Part of a small language model's weights.
Size: width 96, 3 heads of 32 (1 for keys and values), MLP 320 SwiGLU, vocabulary 8192.
Training: a variant of Adam for these matrices, 95M tokens, 11650 steps.
Each number is 128 + 24 x the weight over its row's rms, rounded and kept within 0 to 255. Layers, rows and columns count from 0. Numbers have three digits each. The size before them is the row's rms in percent of the matrix's.

# layer 9 attention output (transposed), 96x96, rms 0.132, rows 4-31,36-63,68-95, columns 0-95
113:086150122163120081127092150133177131146105169136149127095132146169067149101097125107127123122151143121062091112103162125153112146131145113124114141110111127131147147134107141161126092144105112100131118145099164146123128124101153146115112180132125128183121115145098116143154172113129109120
100:089101115157138098121119117106166108140103141144129097098119140131142115122151110153157138151166179161133139153111140133135136119132110122116121132118150095126095145151118122140121144144140119110114117071103142169083112140081113141078145113110162077164125126186120094156135113144064144123
106:135112109128115109099132145125163117141166123143094091142131125111120112118139106144143159184117128116090076111124127122125096139104121153133101170139178153080075086126149116144130129099170129161125135133084125098158166136128087120150128166111081139161140136146108122150154133139164144145
111:109139131094103126112136131082156139141159152113174119119119106161111130146132140090134134107150171132099111106125122118155118160105134136112148150167068135128134137080082125154116105154105123128079168104122114130109120137094178142136169196133153119153105143121087144130111147123125124101
098:178149128109127124139116114123127151160103106144180133117099160156133165143132106135136080131086152138136131104135139182135154147135164096137087153113071116099110116114099095119083127145108126106099144107166151162123142131106137125116106155131140138119131145154124115090162132092077162113
096:128137106092119148123155124158121171202112148152130100122083163097112173137144141121110143108103088140116178140110116150100163131156168122136180127099050139128131136123123107146098112150109128114107111150157126134163138093128142114135142116135148100131100110112139131140098145114099130117
107:105111165124167130154141115177077137141133124140110108140091114105150131148132124168103087126132099149125122203136127116092138105148123083130162122122162121133138126168172133116135150106146127124144124154148116133126091070126096130148157061124133125115143117098165107107115104126129151145
100:108108133140137102148107101104169119120142081113132117145135143127177132124126112115126139107152169158157155142150135139142173098135110156137110143140130100102162114080108166121128144144146122097116144096110100154115124172117145154073121113140172078107128148147106177087107091128127109092
089:168137137137130124160133128122096096080115090085142139122112137149135067118153120135120088120127160189153153151129158130137099106106151115121101125061164138135145146151171132100144157142161096147103115131157134139143091124120117142120140157141165093105129119132112124107134107105152094096
111:146083104166136146111133110121120135129098146128157127132117139120144124144110073130157125145148138153143115159137129146108089111165089146100103126132162107137157110137120158126117163141140148115114097112144140129124136163094116125066109085114208151114094108194154111105131134134104123105
091:109140164080146121140141090173111138152146139133124113129142113081134165134133134126084128111145098142126119142113097153098167089106145113149162144139128174123096116129116140099133160138156137125128179139150105115134117091092110144163138109111088125100132114068164153118111073145129151146
101:126178118132142176135138125126099121149107127104135135160128090113158180145129137142114087106133138100107087163123127119149171136146136113132173120065109103138207122139119130125101113127138158123084120161153139141104139127114130097133172110136135144126125126123103116067091151113130146127
099:164120142107144127119134116142115136152130096105155126124090144141090132180153103118108158141131066124067111138128144088101119147130151143098171127138136153124160128116123122144129159140157140116114131135124114125141104109104118101145125161079122176140108115092132116118097185108132185176
113:114102150118139076103099122105138091104125132126150113093103138173118132163125101094164166126158143136116149079085147168116117139160117160095103084149144166159133147124128130126129150145089113126168141147137130104097099135180129132089124127109111162142111118159133120146137105175125132153
103:123131116114163129090101153151097156112096094141123116128130128141130123159131121122113150117118107136102185107119129142128139162121146132092137077110153134172054176113087128102126140107120129114136147171128111121137116157173089115150113135123102134126099184076133164116135124132136150164
097:126131154125100066113105148089143096094136146142139116148159135158122098103120105120128139160156165153113078114123143148154091130103134177130104117108152147107167110086124125131128147118132136137128169111098108128125171176110146131094106188146138088090116126153127166114116114140135127109
088:138155124097161150134117112123124121111133134141129129154159084118137100136133134116114156091143135164083099150137108122143124136157114081129137147123127090160190121130144100179163100109162152113141076099140159133095138143132124135111105113115171151114104134101132098114073156093165117158
103:099114117164106144103138118126133127123104166172156162093150163136127134099125150090164137107151168151162161104145130189140117148145115169116115153119112105128128113106076114136122121135074119128161109098135132130103125161163154123114090092126149111095092130158142116122148082122108105126
100:161147151127137143147130114187083133147159121163113124138090135154144129117099113124110109126131129119144093155143081100112135122122115080125144121135142160130152147124162152117111118120146195140140147142138113119128087055125093149167144080105086155116156101113139126127116108107138164134
104:133093144115110177102106171149163177098126112147155156133112135125085147161129141140142130160135129135128170107134152131102109142104100128104150109165114145120093126130077091140124122140132117096099117115079152163126132153089169109154106105116115117173125102106109156170143119124099097123
098:111101164088084105135101144099168153175099110140111115144126144122121128127132087153127132154145177136121049102129117146151074134131125134147112137099092150134138131136140145108137122114151157132128135158141126126138166137122105115118116180139131143117135143147054131098106175141136103119
105:155092145128111138106095151121152141125138118092149111096149129121127122135113082133142134168088088137116085102127097145116134119131121183149124105149128129116141122156179117101150132089117128126145112126120132100133190144137143147087149118130089104169174111177088130094095122138163145152
097:134121104114108154153137130088159106171141154112163141090183117095163129090120133117118093110121156145157107143143133120150187160104104113148156149119146128140174144117077155115138085128124127090106121160138157138129080126106125144133118148127159105100103128084124081129115133128112116144
108:097123113137126102119085124093149114122143140088153162089177140133117152126161107097131126134157108165060121070117125171159126144144113174129114130124108110101163136127105115136137123126090123108140117145146137068128129153153176143093124141158132121153112146134107128111122151159165101123
087:115135149135111146121166146137157098081123146179122137131113142129117098115139160146166130197133146085139128118119112110129090147126113136142133119144117093106137105111087107122121093117086150118124117086104140148123166175107114085134141105120187150110161120129168162139166100143109149122
102:128114157103132162106184134158120131119111133149129114140088127107122102120104171142123116115081075062170128152138092130111126158131147097130149134130113132137180111133157094136124092108141137168154146109129117115162164119148124100159143094115108171131150126148164150102128154100139107110
106:115128148135141077166105112108164072133139133139104134165159113119160119115095109109156134128147139146153052123119124120128156095115126136124115135113173109141146132144161189090116124102138160122147160111134095108122151162155138144109133117150091104099113109161142136119111085155109141154
083:132149156092112114174093159172156115116134111141110104125129139153135112092102091132151174165108093109097106111151150131134121091128182077126159122173120120114114134082129098136156139143105129126130115107097101175115143149163103145128110131112088153143145135124175154137107109129115121144
094:141091149148155068112119110123189114150133112111146131139135156161130153116104148129122135102167142132092139067127154159158120113145123145124071160156131136107153140106093156129106097161123135109137139120092109102140105119121134115142116122166133079140103131151087154144156154119087099131
100:098173111126110089148152116119157108110112126118133159126086127137131117127167126113182156112153152165143140089087163158154122149119140125139093142115105126088104127098101117116143126127091151149138148112117075169114091141113135137093125088123170124087133168115140140140127169106111143094
109:116151102139122122115114143109133085127119138158152112152116095138124145091156123134122121156119147146133093101155131152139089166140171147119107121118094138082130083135100110110079141109096119137175160139105129155129180129135095114123138154091127123095080158109149143111163141131170173157
083:094062130118134139103102099121090137128155113115119117124127143151149112138147123099157155133166133152134146145150140126175087185130127132100094159153102104109092144138117134149100134156114161127100135087148103076130082109155146146131148122178155119114113125145122134076134119149134120162
080:133144125091123129135142124158136128171092143141108123119130109148121123121118113124122104113136098103083110185100133115100142137118101100136112170090118126113058115142136095140148135144188120145121142127119139163173104108079172170100120148158112169143106155107162135153152127129108138104
086:125150115117125143149105182103123116104122134129098099133111151124107148125160147102100128144118103147082145124110106131132138169116164115136144093130102118112145168153160131174093132117149161150108074121103135102156180123111117132128127123139148096130089152132083150120186172129144132077
094:088114133098138154133115104159086185149150133148102164137101129117131143163135118129131135147121065126135112192107128125105124120136139093134153110137150116146112121159153108143165139109135133139108100147164136115144101072141131128179138075111153122165112122093151079122114142136133095126
099:120133115141141151143147109147140129097160116087099112128124155104152107135129118136152136112110112135149160166118144114150164092083089076162136144144144122128135166099120152150175121137149123094099109109132094130137081164097148159108106100137135112127198126132103130127092113165158110098
084:139124142121172153114125119157084152129138143123119112120096121100128121160112135131125144163141118133145127204141138133085154095108160071120158130096155122150130139176142092107187119147114099113093129125131134127154092120096124134148141118098142157152101118063141129117084131143143128147
094:134164128111131156145126155145146157130121161082122144140121125165131117152133112129151164134110124132131106105117136124153101117086086122139102163112136118138134147067155178134175122100110131106129112128114088147114140152085162130096112134079140142151184116136090092113106123144178132089
093:117154143089131156130127115140100133114104128168147130128161135072124154108160146107086169125132098119139137129102106144078147120156144134138172080117099129114114113161140090097110148130148173141153141136179146100116116088162076135146115092123116126136103121116175131103141118105139155145
096:094084164130143179105161108140135173146129145115089139126125148143143110151078115135137137148162120121104112175120153131144103091100075102151136153137168145165131145112148164139150127128137149125092104136132127119127130127121169120132144071133105144162170082114119103115126088132130097110
090:167110113142172172127102096122073128100159080135121134153148129127144105146142151116097132141107085130138123126179132139136123101131130115128134103172129133150157155105133135143107147120129157113125119107140143087109085113159098098134117125094140131157173130128109061128115158132158161177
095:151126135150105126116157102125104112137141102099134130134149109151140125132151155114137127091130133127144145103114141160106109116135122113129115138151156155150155112099063170135174110179118118124060125133125110137122065141108164162133162167128121153141181115132126078159098104142092115121
092:119145115141159096092123138131104116136139102141124104131153135088148119161113138087118097102117146142152161116144140127109174086149137130101168100133171150206122143134087110134091131138153100118056141133133135124142102163125144133137143155160133124157120133160082141144094122119106109134
086:165136128142111124122143165095154085083121148131168102162128140152156117127096136161146100127135163151119132064133140131167117120097120120136113134155129149113169147096087125125116123160130134099126173132082128113127133155093138129112113152150083059110139136119089157140096110141134141119
075:094126148109136113151099118126157155147119100095125167143104129175121106135102143135160128115137148152055132095146157121163132124116131148106097178140106111147156154120126116137119137138108114105104120144101121123121146134142159127108131134147177123180127167143070148105083117131117082084
090:113131156132124135130150154133135117097075150175187153078147134162090138155160152110137143101124137142129129086098098129128116197126075153125130168104083102110133127102146105159144111134121118124163096107122126139100169133136136139153092136143112128108123130120143092121166106112137122131
105:145132141137147156126134091149082167143164099146103127115145153094135117098098136118125151128110092111146128169127117128085156082150121111120170104153181134153124124147120145143149122144142124145106112113156124110138088070163098143150137092101103139185125094133157110130098098123121141163
077:111137133123128135125142154133142132085124125190157091127148150118103106103138107157175144108124100124134125130130120137156118110139106160135156113091139114092158109160142121125084144104119138120169133135157116125097116173167112053078100095132113090104158127128117159129099107148134159156
091:129074160145087174116134144115149072150138143125111114165140102126139120122132128133127138164125158095138105115163134124156108112116103144150061153178157135112107126128150173110119157122122111139086150147108123133133159146068146153095128105131107130095157123119077127146117112161128113133
083:142127117105062162098123140107134128093155162070121159135100114174123155143165157147126121149134100146127109127147135152185105165088122146144123113104122134111155151134090130134111152121178134110092076126124121124141142127109141128153156108144117064124131114105125131106091117158141133116
088:126147167085136149145140115121141145136144125095120165095176112114102111118130126115135135122061137109130162079117148083123107163119090127185157117162109158152095166100148126147149130137126127112100112143146122094104128080134142136154137124139118115157185126143139087152140119122133093126
084:118089144107115113124153113111141134158115149090102156133176150132160113145125136159158136132136148150092136095133140137151098128139117156151087167135093121133158146108088127099125125135121130077102129129129136103128105157131174117144133141172122106152175113148075102124119082174156086099
088:084162147085135085115148150145165113127108121166118105105102133159108104106137123105128075149163160104125118125082135128135135149123137153115129164121136149123141105125124129111153082144110094117111120142099116151139158164086151122133116164156157157108131113115138178164184101111107140106
088:129155130115127143129163159099132113137116115141154123113105137148095116116181139099088103141107114116124128125145101136167106193127132159099124121117093117134207132114142139151110113094130100139144111104122134120134202158154122110116106152152149115131106120179096149092147121116115124085
084:180117135101161141169112084156144128121119120110143149150143129113139119123109124140114132130095105148134097126118140119102133093086123069146169130150119160132113134116107126143175129132171138096105131165123117112172119102107133157154119159103061121121161117129171070156122107154112133139
081:122131143128125173115141133121150103125129112098146129154113125136154098093105096164180087115138113113128109147143165157111120065138146091131137173136115165114128099083158124119138107153140141137108132149107144127126103152180095164096112106130119130132170135142139099157117104069091150115
107:157119122103148133149128122142126117121152124153168132162088166071132111143079133097088124107078120123122126128171112099108108104195151143171127129183105160109177127105124153097139114134135105134122113138139120113132139122098149111161148150143164125131119098126113091111131115150085135135
106:156139144100132145113168159132129102155145099134176120134145092138131108138135100125140084159100155093104095128162122131132107149157148121135158134150111151149143086095117120118081128106111130141102137168083142111123128057086136128127153104096150113157143171110084122115144162114106142135
113:123104095159149120103121134153073113179144104160104107152106129106156133164124129124127170163163129104120123139141127168131075136157143123140136149122141134152101084137081104110137126156086132148131126139070110158113118117133134135164135109099131184175118116097122120135118089119145147150
104:140144133117075170108137167101132141130142142101157123129143100170110148124162113126134140097110116105167112133133169120159121117113158109112160127128155098113137112156095167170127139094136134105138098100164079141097111092102133095125166145140148088075146144163146123102105152144118110119
109:109153159126126116117158152121187118091085098135116117117136120145123133127149144159123128071127133140174139093108171119141095099115126131120110146114140104158096115112120154163121090146135149117123158144132137169141152131127098148111065137167131082116121163097132158148151133160096114083
111:137142127105137153116130140157181101113124141151141106105104157134157153125118092160140132104121091132146121152113129107091115113092160074140175123146110093120141154147151142132123095111141196105118114131174090132135106147106129103150116098177138088116128115095161107126130151176114123111
090:116135119105113137173123153136144161128145162152096129071101107159128139157119063110153093168121143113169111123121130113136103091128135150130169104103145148079107111147161161140149135122158101121104100142130145104119129135079104140147150130133117113127112125109131144149154196139123085105
125:130170119127141114131122142129167130111124096081146134123140106141152135085148110142114143083149150117112126130151169077135142131105096107120125129122118088106155140129125116160090148131147101088150134112130123149102126138145123160097118156112135064109201172154133153097162165105142111107
109:135105129113105141161176139132137125113129146105142081098102093135158105131112097171119046157131146125100115124140148107145124166148099117150120123087154159112113121096118145136111130136141081178131089155141168110142142138113150133128127134118101156115163087101087137127161136129162126138
119:123119134142135117108078158140111128148173110121161088154141105131147161113130142127103112141117153142095103108127115153116156112139070170096140178114127116168116156115140146124115105110077087116120135149111127130112140094171110169123112145122113094183118131101098141140131143131141178168
109:138163147105114108142129112102114150132152115118117126080116113132117109172109105104154132145151171126178099101094120142137120078137164162127140141142159175138121080137142169091117154143146161121131170150114140087134140125065122094109146096099129165118119108141149129139101119151141102125
107:142137127113111160122129151085170142124101188114115161109137117168138138118159130152124112178108141158134119097109167134148120113091118101114140134097114134127139132074135167181120126117138120097134088114137092143084126169114089100139119147142099097081135123132124114115152143138181137124
118:150124095107137142174102120153078099145145101154156113147095137069136114157111136137117149134099145122152109124151094101117117080115147131162172108174124151084133139128120108096146160115140109125118137137158137149131111129096130133120133157099107118145185092103149082154140126121136159163
106:122167133140133123112142084097134131091105102140140153210137095132095106122095131109170139077126105151091115127133128164119095175116144095145114133142123130147165094110106140138136081138108098134118159142142147132144143101096142147125164117127175142150152129147147099170136098140123128133
110:092158094138127096076153108124110142104091129089133130175115144118126121151101137091150091100156151163099143125124137164119182163105129156124112129094155117160114160153125079101108123132138095143091133128173134138146114179135136124113142123143114146172109128164127134134096106134130155141
091:127142148119121113125140121119060132113145120179132125195102170094139113114100129134098141101114134143064154106162123148118128158155142114163105151135122155134175129099084107119106151150086110140134139118113130124106139097136159134145166129102137107152151092112166149142128098103102129111
116:139120138137115113142108134127091121127151106103092155131126113113151127142158147110098137127144156136072169089157123144135174099175131196130135136138110146157145136145104107122142134138110085138071096143095121106103121124152120143135155145146166145153087105147092161133113149075105118113
120:098119185161148144086119136120144113139089129166138130115170157172119147117157165148128145075138118147125154117116158137120121159109106126098126162098113077136136136123112131177129106137094145118155147099127115139131107136173129128123060109135111087137113160110150132125097095148125099108
107:129148097146101108160096122103168121129153153106114115106107118152154114107108123112134106131167193117162096116081122118157142120105088148142123077174127179096119135097133147121142126148143130138115127154122119099142095149130085158092156106145090141110126129172134145151159114121151143099
098:111107143155094127110122144119153116159135091102154117117150158107155093101154112111112127141146168156149113141161169116140123096109091137122132135138120138116145165136090144115104157102107130098143146146121113118119092126153120112105135068113106055107189178177124140129116138134137146138
104:142100108129150184096179123143117144106127158154125151098094138118084154142155112115114130183081074115123100119148114168102103123117090082122144132107176120135091131131150157165105139099157135140153074133148131140119111133137129121145138143107104135125172128099128125139141156127127151121
090:125175146106146125112118108135112120090120084166139128105118123123142133143119152125109133022120124103144138116162129139123109129141118123186135156081115090135174181112107115121140080150108128125129148127137149142163127111120135168129141103139123127158172147115112120137127135112135080110
116:122093097154139152158073138122145137142162153098142135091139158175107147123141108075161119198130156141101124121120153126128130138138102146149117090129152137101106166144121130137141152116107116125123077104092134142131142144179118135094131165112119111146075084116115145099124128142120144116
094:113100137127132112132118086130111106107148145085138112128126180092166118106117140130115120123140124172078114132135099125112158163148112163142108148126098122117192176125128088082160117107087084086148151155167144122135126151176148133127123132116117134157148134154141082136127111127127138149
101:093130143156109091083137136117160123140125129137112150122118144162149103100149194132104131140170152139144184139079150143126147110097102142107095131132128091145114117131101112153163099154098133090104150092090115170112129159127145148106136133168138115127137134109131159159127111101148115082
123:115122139172129114141088126109128106171114131130120121139102140133137132147131157112101148122145129111156216080119091143132166086110102181129124108154104130130133163114113121125144147143113109134105135101126096131134106158161126154108113165165103107155101123171105159146114131118133116068
107:124123117107155099182146086149145164122100143179099146165135133142059125131148111111173147145115113145076149095143131141128112156126150091137108138092126132106103110111122130170113134134116151096147137090099159130153141095173128154102149156112108128150113117138127124145160124123104084131
111:113174132122129143163152118111093107127124091133130164164128104121124072104123146134148148095133141160166148131137115121110077087122150108136117182159114145158151099098114112119137106160107108125124152096118124152126110126123131171099145115119184137131169129149142091163117117103158074120
# layer 9 attention value, 32x96, rms 0.0808, rows 5-31, columns 0-95
094:119113142114141144085108126116103175113097135147179115118150113148142156143156124109121117141149111080128185100146145122120156135074105139130148154128128093133165137143113088134145117167129055101087109116149116108116113147176122155108157081112145121141105104138131134147089133121121118118
114:128191108099110149088087149125114149118149112136141097124117107080122119131139149151119104165146113122111113172140172129122118123118154204128124104085095101130153137107140148143157127101115124143099090134142113105117144152172100111153108095108156107101176107133108139099134117124146150136
102:162125164141127129112108135091155155139114138121119105154090111119134163159151119154115131093146157114133109167127144118146107130096098135112119135155157114154108142165109133173090107170130066094142129143131177170147116074094137087133132131150122127123143156116077097110117151148152145124
093:096092118152138104097093140106144102153128116140142100112123088127108075162157142093180158090121149144130116107149137170113104121112158153153123163141132147077153141144135147116103105165119127119155146138113109130071138122143123118111117165106129094116139131167159153074108158126133130143
102:128143101147127126100085107094121102174141141127109158087148139095095156168144087125118144062144111122131109130135097105134112134133148117153143111154181093166114147100141069139091156122087121131149109100109111152146116114151150105133128150110083143126123110146171134129126107149147123143
097:130121141105120136137164075120156164162140098154137137098162094115129164134147122094130147133117153107193179091118109150106128174116108184149141122170126145132095102137116128128098097092118106109145158127111135126128120162129173110140153118123145139156105117114131113113093097134122115174
116:128087114100157051108100141091127129108146115119102119126135140076142149086141072105154179127097168099124140132182126114146150122112121102144119155153113127114102102143123130136137134143138085123127132135161150119114117105122155127083132141138123148160112130060096135136144136135107116148
093:157107106128064134149153153105158126121122118155157094116144132160136154129181144067143124140117128144167140147120127134134142161165110064101171128108113119080125114164143128118120114147159157143135115168138127119123156130150157105117167125147122156122133093125112154123135122151086110171
112:101087111142105097094135091157093157106144126133175141134132120157093115122146104138158118118111113104131140157137120120121162131150135147106113114126104119092110066124077139120123155146121134097110107138190116100120173154119097136138183129143095129154106135144185109144137117134085132128
094:156179183114102140138080131133105158171143148132138120147112116133095136111121134132145117122161180159159114102086157173149142113146148145118116164157123121123117096098150146139117131139134102106137145088093110119153164135129170147134105094128187113130102152127134147125110085149149146141
092:142117130107148100083136102088176131121143116164119096106122113114131142181124136082136116130129118131099122088119133129145161129124134117106115114104160172110116119157091083134132115094143131149112128120156122131117089109080108113130118181155157119162089113108159104129087140182147151160
105:149116132164137098131140091117145118155129076127152153093150142122091115116146120167125144126130130124133127132105089096121124150122119123141132110131109122153150109085109113162141119163079166103102154136127146156163135111121133116144145079102147136119093170126100137154141095122104225138
106:156122170113141085094128120154116154112097142127127137099140158165142117118131139145140071123102132144138162133086095111106145140147092112122141143155184128154170126100121149155137139161117108105062106154086128127074137143138128121150121136129095133126129161098098137153149166121130105097
111:140126151137087126139155124158106072145112119130092105111135169148168104149079105131168098128153134115107058103144102140115149135125118171167132154121170143179110125114141153118123147145127143129110150158098128128138150130123172134120132123149092169129119142101120138124176116122129124080
110:127156147161126083146154124132129127073088109163117115162094145106098139091128123121088168134108107137096119123122155144091120114112110118135117101050165116112139138135110159158146140141122109125117132158139109121076156122144160094146099095166109138151155122110134124101164137093112123140
093:133154140094150126144172085147138157086142115118126112152107075126122110150186104082074158163151104103112099144137127143088149140140123170119117133133151121138143119138126114155120108138151162136136148153122098088153104106082138154149154135097134138107154119121110127163144114100112092099
101:125108142118137126095141154149111149190085137109093116125131131111103103117145122145123124091125122158088118114121113149143081147115133148170130128144144168100134084132144119100150114093126096175163116159119180108126147116145110134100129146119119072166154157153171127137134151163088122107
102:129125153121125128164139104075144127136152110113122131090141111160125102080080143077113119128125183140154134132110148166147173152098111113125075099156166159088159101070079149125123123096138118143129113131129152142102106118094140131111144128158162140123135106154124145122128111135143137129
092:102142147141116105119086137130118154103137126152156170093105151151154145141123121160121111106163165131099131146165146130155107100105137126136135167118131150090113135119130094100152114117092121136159106150134189092148129081119134169130153116121137112161094145112144172174161102113173146149
101:111103151122165093152093099099137116123115101146106119139123152154161151137167126160129124122107106180121130146158141120128138142147148142115109092097111122160080134165128131117146110131087114159170100108135089115088088155161131146163125132167131116106156113135093113087121146130147188123
086:135092102162161105092099062104106111126119100159117120107141155084115154101109160138118128107131105134136148140104141135089160133167151173121191115117147098124161153153149133112136145143119130125135066140116130144157113089148130121163105145093138102111140146112112134114161140101142112153
098:116107120140131117158117095126136130107138126122160129125133150162123110107157137165126118166121100186088112163166143125152112177110145171133127098117139127158121165117086135148107152109145142121139175107107099164140164140087154152119169134132140122176146128134105100075116140155146087140
091:121111080117170097122130100152115107125144105108121116142143147110095150131125179172107090129117133140106139117119092137092131138179099123110110133110142127105158111108115146156147133141097140131111090146107159125126099100071145122121091141118126151159120098062117066152127102098111123134
093:083140160122120118130143178144115098093111159114126141109144088100125120119093114142124130147152111058145103130164132103121100093139118136154126123103130119116118091090090114091096108129145121193105138100082116094116135162117122105120162179169136112144125113136149142137148141149148133126
100:130137154136159084139149155171124119123136125100132160138143082106106136121075094111107138125138143108145140107114105145154133100144141160119151061143117145150140127120170117097118122121106152191137143161120103124163114096083139150139174150132122123137151104160112149076159135148104147119
100:130131138089143117171114104110151116134107144137170102153142147118145127086155111128139142145089132149106129096131135116100155125121128126118132146089143104146136134092116195138165113067148116101086150098161146167112154098171116140157131158100126100148138096147117111089161166133122117154
093:141175158141167074131114126114159129099127126156134151124152108141149107096095148120112128117159122140148120150120125096100111125131117144153116153167141152113132137108142129179171096115110099170117116145141135117137146107141113170126096120102134136112045120062146148100113166117116111119
# layer 9 MLP gate, 320x96, rms 0.122, rows 0-11, columns 0-95
095:105184117120111116095068153151122117071163141111142140130121141171148123108114098104131128127145130121084129146114095124144164142084088164108144115104127111116133089146157156120121112119145149146164106156172124137154098147149104121150136146141151112129109157112131142162154122067107106144
102:098094121138143081081154093136119127111157128121119146097151137136115126179148122131147174103163132143108132144137118137115090114137141146100141133141114119181153186141124104181133087143093163097109138136111147105113166118128138115167134106132159078109160133139148144113154100127130103098
102:065144087108140122138132098174157119146128087115138150134121105125112122113110144123179173109162080106113171136097135139148146149133117151134163142120155150156116106150093154136168104147124102157136131180145150118117129152141139120181140137105132115155114138111121132112063134125123101109
093:150070120110077098125122158123124169164169158112128133115144132102145152078119133125119126088153107125117139116153104136112150152126124116111101140124138142136164141131168122164169131101067130150126133110153116120118105164076145173096135144165130127124134128086123121119101144178160115121
100:094125116131170141088114123171149136125142118086080151142120162151136126170153151125136131125120139105097114152097113116154154123125110123087134107095119159210116141142095154126122126135112165123113134119088130151063124143119146167129116149151142125128123117133094156145106077125146144095
103:103111111145109165152176129101081149109152124162119139121148131138119157133144117152149125129173129095115147119120104098130135130126106168119093129152175146106137088150109083102141138104091085092156108138132126121135082140130102144121166143185129140160145144135162124075129114120149093114
103:101103115141126127157117161111074138099165127166135111147162115141086130156121123169144126141174120103108105152135155118135100140121107111101125144129138150116117139185109145117132161160103116156131082150141143074141127133126114079101145142176142078133143132078127133130143114169154124147
103:148132141126123118111163113155133164119146101137137140143131114123127108167142138110182116097130126140152118146126077091107178086175083137149164137119113156154135126063135138163157095139080153162118093121137183105126135148122118109150157107120090161137146116140126108123126097133132141148
105:094105146133131133115160147107150139091143124172103109146098128120125064139101109149167120135147097139128147134105107108115139142117144109144110102094148130141120135130160183120130105153101143127080120139129192135135173142126102160086189099164113105126129135108167111138166119125117111112
099:154080093146132153076173110129129161134163089159175137144121114108091124126133172094163127122118111128150143130132132117101126151118165097064147111123128131153150113161132106211142131115143134079119147128135144139134115157141149153129127131096090115118132134149139150122124125104136143156
095:149143096105155113087135090197055125148159128115111140101124121122141171125108148127162079145166132164134112149142109154127134103132093110133112147157106129138126132103126106131129145131156143153091124099117124136101145139145143126109117169120166109049150147142126149130114130125104150117
099:104172137111164140148156125165096138114135080142096160111108158158128118121141135138172163068130166091121124156100141122072131136114113144111134125123126149107154103128168131123098137147147127117122144167121082096138127080138067121148127110125095137140149152094124114112120106144097138148
# layer 9 MLP up, 320x96, rms 0.114, rows 0-10, columns 0-95
097:102153112114120119142085099108104113126118109117127090148129163146114151128093114130096114140115144092119155124112091131160173130130123147134096096100126127163115161117086131153150123125186130140131129125178141119139106112125092102136146153083156103106105097154158156116195129096154135166
105:121148096170105130109148145120151174139120149107121114111128106113113121097086133117164141133127141131172150114108089174137134133116143144143140116137113124078096079145160140180096169137115111167128100128140112166097169123119131094121083117108090146087132107089128150149125143107095132145
097:094178118129133134110162106141133146149102130145124123109109101135134128125102119178141115143141109129127141097154116138117148141125122134140145167146149112133107174120187169182133141167077134131156126123104071103169129125125160150191123092101120160135102084109115149102130127135129104136
095:118156131127121146100097128123105108127087152126187117112129106180144110110158154115158172120143145121134099188087148153134117098110113143147158128109097151099138173108133133087163119165121136088143138104090116156101124119130087138111113162164120112119124153156133142102142121139089117152
102:151139159120112107120130129123142114125155131136124155145125113160099142168096140156094106173151099090133143116169145136101123113118135095174091110128173134068164154125125118109115087117127086136137132096148149115176152147139132105140134143128130115104186108152134133151090099184147129115
100:067128139136130129100131173133138136109106150102108142141118131144150113118127134196101109165073135148129141119144164120135134158160118111089143114124131127102138115110102103069086146113118150143146124123134132079107094120162157136108102112081101127112127162117139127155161135137126073158
094:108148163131110110168087162107140147135127101101117136110185109134079116147143138117107131140127105139143178132127103125097132157181126125132085106093109143130119159184102098147126115138144089130092147094138159103104147180164143100122132119134118085150145164131146114126109150120124149113
103:141097104090163093108115126136160121130109130112115133124122139096133090175146157114112133159112107092122145105147170145120134176128079125138129080159105158064089133155097111125152154155135111140133125159130158118159135078087157132127142118102098122139139139136102117131127108108109147172
109:152130151120123161126117118133117101138165152151146136131122165078084125114164138086122123138122153131133153126138109160151081148164137109120125132110172136169130140091151138168107134076126112120129115046131118136142121068134126138144105123154162118123113098110145124132160141136101120073
098:142117103153104170131089137100106140151102117058137129118112128117138093093135106125157143164113135153117116157145150117100106144137064146084120124124149120114111150122108157104156145123166119131129151166100151106104112118091145194126144142182125149121106107162110145121109103123161132126
095:125134105149141159103161189102140169120114150151113115113152131099106130146104146138096143165088121123139139133180133143114113134113090164143140106188084112131160160144107100127124137123110126119111117095120108102139114179116121142165116092121098125149147169129101115142142102120136141192
# layer 9 MLP down (transposed), 320x96, rms 0.139, rows 0-10, columns 0-95
101:125145131133110139095118141157143067117125104170131110127110127139153090118123156119171134124132129107172130142181120122117158112105154161140153081126091156140105128107113125135128115097158127114127122091129162109114105129166127138128101139150172154146169117091135125051120170112097114144
107:139107105110141137152148131122105125133136128118121193148100128150142125081152128143135135092078108136151120148150099096099154103137174098172154126108094102091152117136126129143167174113139137123110104114111142168109163142133133118125115179065126117144170092127123119135102130114091121155
095:158126136148097103099124134109108105145122130163142131094104098115109153122150102107105105110153125116179125154129147118121128122194137140132103120148130125121148155142170170099137121164102139083116112101100121142098179158153183129077130147112124107109127111137126134111176161113091117162
098:121112104118126125104104115133146115073147135095086112169114140126118152107133133109134168083118124140131115134152161134137141106133135102119118139156110141120210151111150100084137113198153110103156104141150151126163188131139133135110149065131104107139145140126127102148138124110110145120
103:134157119158144110118113129086143152102112135131099100139134147169134126143152157119127132056144121088115134154148159083124181148141082115101099110148124159103164143127167155165128150127134094105164100114110141122146125112120127126101119118124063109125136088154127129130129138166173126112
101:144173133126136143151168164127123130156153115137154151142114114149084158100135131123082159118121114069082130131104097142125135131126164127115114118114122119138146148108137101153125171156130143145094088105101142115121095132175169123117097081176131143094148103142130095110152121083158128120
094:137129115153097123097103123108094115146134224121107096111154161121146105122124137137162135177113108120156128142115104136124126098132131070109110106124107125144093133094105097120126161141164128154135119115122132144128145119162143164137113160123094138130119113147180140106147133118089135190
102:135109123161113196155118156148159114105125097070157172117138086124140121137117102118084105122132145146146126131141110155122095096150171149137088144141091106139141138131115060145132128140155110092099129124128165152117193125144128102126130114114101120108132133124135139171117124115155150132
107:091103150103149143095104089135087156155125106169099114130128133136102139169141133182136119143112115128150112128111150156120147084123138129139119119140125145100198142137145092146133160097161167111148119107125095151095126116119118080117092110121128168127101133172085171129125106142125142142
107:109122141128126138120091106147152114125132175110149113183148111138105105143098113085110142140180131161179124123125112120134088137174119131094128157134157095148199105130134119120120109133107164146138139132126091107139099135155158119147136101120136069105113141146104131097107104174142136149
096:141142145078134097172097095132092162111121153142085139152145135122113132146110136159151107206151141129098111112123126112177118101121123132152138122073121125119088093137128153159108140139116134117115119123139160126134120086102119129111131169105172166151117131126114128114152141103076165113